python train.py --n_layer=8 --d_model=256 --n_head=2 --n_kv_head=2 --head_dim=128 --d_mlp=704 --vocab_size=730 --activation="geglu" --norm="rmsnorm" --norm_place="pre" --norm_eps=1e-06 --positions="rope" --rope_base=10000.0 --rope_fraction=1.0 --qk_norm=false --attn_scale=0.0884 --bias="none" --tie_embeddings=true --parallel_block=false --init="uniform" --init_std_qkv=0.0188 --init_std_o=0.0 --init_std_up=0.0188 --init_std_down=0.0 --optimizer="muon_variant" --lr=0.00199 --lr_mult_o=0.924 --lr_head=0.00582 --grad_clip=2.0 --warmup_steps=200 --schedule="wsd" --decay_fraction=1.0 --decay_shape="linear" --final_lr_fraction=0.0 --batch_tokens=[32768, 65536, 98304] --seq_len=1024 --doc_mask=true --train_tokens=284200000 --steps=4682 --dataset="wikipedia_en"
Each number is 128 + 24 x the weight over the matrix's rms, rounded and kept within 0 to 255. Layers, rows and columns count from 0. Numbers have three digits each.

# layer 3 MLP up, 704x256, rms 0.0532, rows 114-128, columns 192-255
125151112164133150111100109147133115122112157159120138097127134095131127132112107105125115098098138184078111119089120113122101135138123187145107155109145129136168118147124138130064130140107122
139139140105143167097145112132131130125141134142112132133166152146156112150146124116144162140126099152102150093105125134114124125119123110142139109143165127146128122114108107122084105138162131
136154078112158159152165137144148129118133150086146107112151144110173114131111126158130159141090128130123105135146146123154121110179136140122165143148140132123146132091107104129096160115180142
106090101161142125094163113153132124157157131074076106138131137153114139132164156134134152130108126096116147137085137119118129137133142131148175119158129139131108109158121133123145135159119138
143120113127168093134123130136112104121089153083128103147101176127109112140108081128139085129151158082103128120140129112153178162155126166138159157119138108126127131108113117096186142136139110
108060131124090131132156120096117107100169136169090149099140125133155092090148142109101146133124137114142111143096164137146115137140114131131124134167117110123124139145128147126088140178140096
117118139107103160165145150141108120064143134123110138129142108109128111079089158163116145157110104135093085159140174124167124118141138092093134150128149140152109123148151122143093125154125141
132150114108193093131162136134107145118138128138110115090136155147029150140111176160161110117133117139137111092155144135139128086149151148127153156125109147104119060176127178162153105118142132
128144146113172070129177157126133159135128122114139114120135117136123113132120142123145152186152158149114132080119116123163096127158066146126126114139085142138105125105117136121104107149112133
157123132136154103121126099104139108115141102123126130125121135132179126155140120125112131115153128150132143119093122120132134121140152137112175136152128142117101100102143106122084181163140121
105154156130111121079094141107098134115116154167111166171140134145127186125157082131069107112112124122120135146100134077088089121180140114128115135103125134166134115097135145096168104141109151
118133094087090133186133089120132149140105059159183136136071094124165125144134128123129099134123144166118096127155128146148149110096139153123122166080140159123164131150101157179110091132163164
112167134128146129175142127163155153099180130148135144113185117129150125118132124061109107201177167097126168091160099177129123170094090139163120120112094129133107105114111088133141162156137190
153123094121115135081127121150120106149147121167145150101135155109128124142090110109141142102143118130101113139114115132166146090120104180098129107111130125123160133115151095108133123147158141
107141130132125144147134092122144099145164122083145123119119177098123134119147177101108096115119117116101143128171157108126145133139168122129165164145108144162120105151117115117121130146123095
# layer 3 MLP down (transposed), 704x256, rms 0.0495, rows 114-127, columns 192-255
107102151182102157086113120060113114163127110172145128162108099143136100131156196100143117142187137114092132101146145146103119147128107112180149172124140098140083115142137106087111146149110110
122116135074121107132077118168116106128129142108134141149093120128109110129097130119121115129157146121109153155113091123121087125126121157121133130144125129160132106123121134146125135110127111
112112105106120127129111131142153117152139136143151134153157143110081131131151156127124134125130161115129128141112166150125120159121162182135121124119163066153110128146110109165142139102110142
126156148107099160121133111122122143134119096151111125170110110105159107131116174144137121136165131127135136164129116104132181158106124120109100159124145105150116121102101142140086159134117120
143138126131140099119164135126136155178143107115086130110144126183144139140134149142126132171156146146106158146119157089066131117095136114156121130144161167104122113122149151121109147145162085
163154071121147130135076158140166114184078132176151121105141105103114120085118134168104097138091100122101114110158125129109126150150115117126116116130112117139127119132107114103142142134131140
151141121123133105126103111136119118150077163109134122127151154133175129145084061131137160149136149128154145118147105124098143138125176152125136124121155144119144121129118142125134158117118080
105151128101107125139129091135131128150104136081128135172156146103149130132136077074143150099113132097134116124166137163127043162108116149145148134122090112112150137103126117125112128117164102
084145097153102136122134089120147124142147091122156128127172129160128169103113104110126126121077117145131155113130125142157144090132145137148117116131120131095147172131160120120183108128141103
124175130119124107088173147139138162097100121102119121132122092141089115114115109126144099133125106084106084135144120148096132158156080093136112137132145076099146094134134164137156134115123134
176112103121130171120159134158156107149084149130134124111127123103122100145117162119143146120091118123143084123138127162130161105132104096114106127097135133112124147109115107138097119125146108
133171117056125152120111149115119105089146107120077158119103107158157103120162127155144141129146085130084119114133132115138108154112176093143132160104159134131102156152123121155126109125117097
151124110143142141158146116129136176146079121176175139116126124135180167144143167085132142116113094174154133133130143088123106135148156149126154134140115157136148171114102084135145168163149141
109130127088128164136110158095135153132095087120055094134124128089143106109122139111112161135135123117142131122161158102132119097151133122130114093127123099117093110140139100166081095118136110
# layer 3 MLP gate, 704x256, rms 0.0522, rows 115-128, columns 192-255
129114115147145184141122137131130147139124148156156106103187140157140152151127117131141088117121099130151109090094138161076102131191120097152113122174111118145099109133136138171128149148122105
119110110126165150145150099144162136099137115164130123098114090147144103149113107152143153111072090151129144108133150087135169143130111095081116117105136142124167101116118177133090172113154154
170116131167178109128185137128158098143139123162122133115134094083124117139131132106139111100129121152129149134100114171147120115126116103158108099115079156117144117142109162107072144092182125
153068130142183118132131145105123190186146117132165132112146169132127138127132131133117122142125130155163106133137120124198173150140106142120144145161053096153126157133107135135145094130153154
120118124122077109150115151142122127084168145136119136114174126155139089139128095125133112097166149100139122134143133117104136123125126115129115114152103130106106121130135177098099115152132073
135140133122097155105135157191103120104108144158118121142139148134163121133113132152086129107165093091125123138105115136125116131134101118088119080166088147112106134144135105119157117112143149
163159123154123163136100142154141118152140111163152095111152121147095116092135161164153140159169092116163164082150119091111141093141124116127106131131120108116155125111096140146120132131111132
077158088101140133157144129133112158107142124105143101146137135117172140100133103102099161145127125185128112115116100145160097111156135118085151167152156102158128125133130108130112106129106153
134099125182120109155134183118122145106104161102152137166147146132152126143128156125099127134135124174161136126113161148099151124133207166094138132113120176124131150122125132126116151102120113
159121119150138131138107112118095133097141121139133144115131128134079175149191136089070095183131126123140152119115122134106124140111085173154113097077144140149159132093150170095172123121124160
112120135113124117134142152101094142105162146112113140120089170109096067111123190116090125114151094181136105142094127143152125141073144108064094119116135128139133128123188118184113151139162107
122141157116119146148121142154142101087170118175096123111128148151135078162111114060120098129123127116142148114127113149137144158107103133163138131129098135150130120132153086111121143128106140
088140096117126149119116122143163151140133115145118131132074100120142145117129093183164107103126130148152177132143164102157129133123115149089147124117176121079100132153108129129129095121122166
138119159134129141058087144121155089111106150110119130203149102126135121128106105119127131158153111120169153154075146117167134122135106172125071117125140138122156145158150132103139151110170186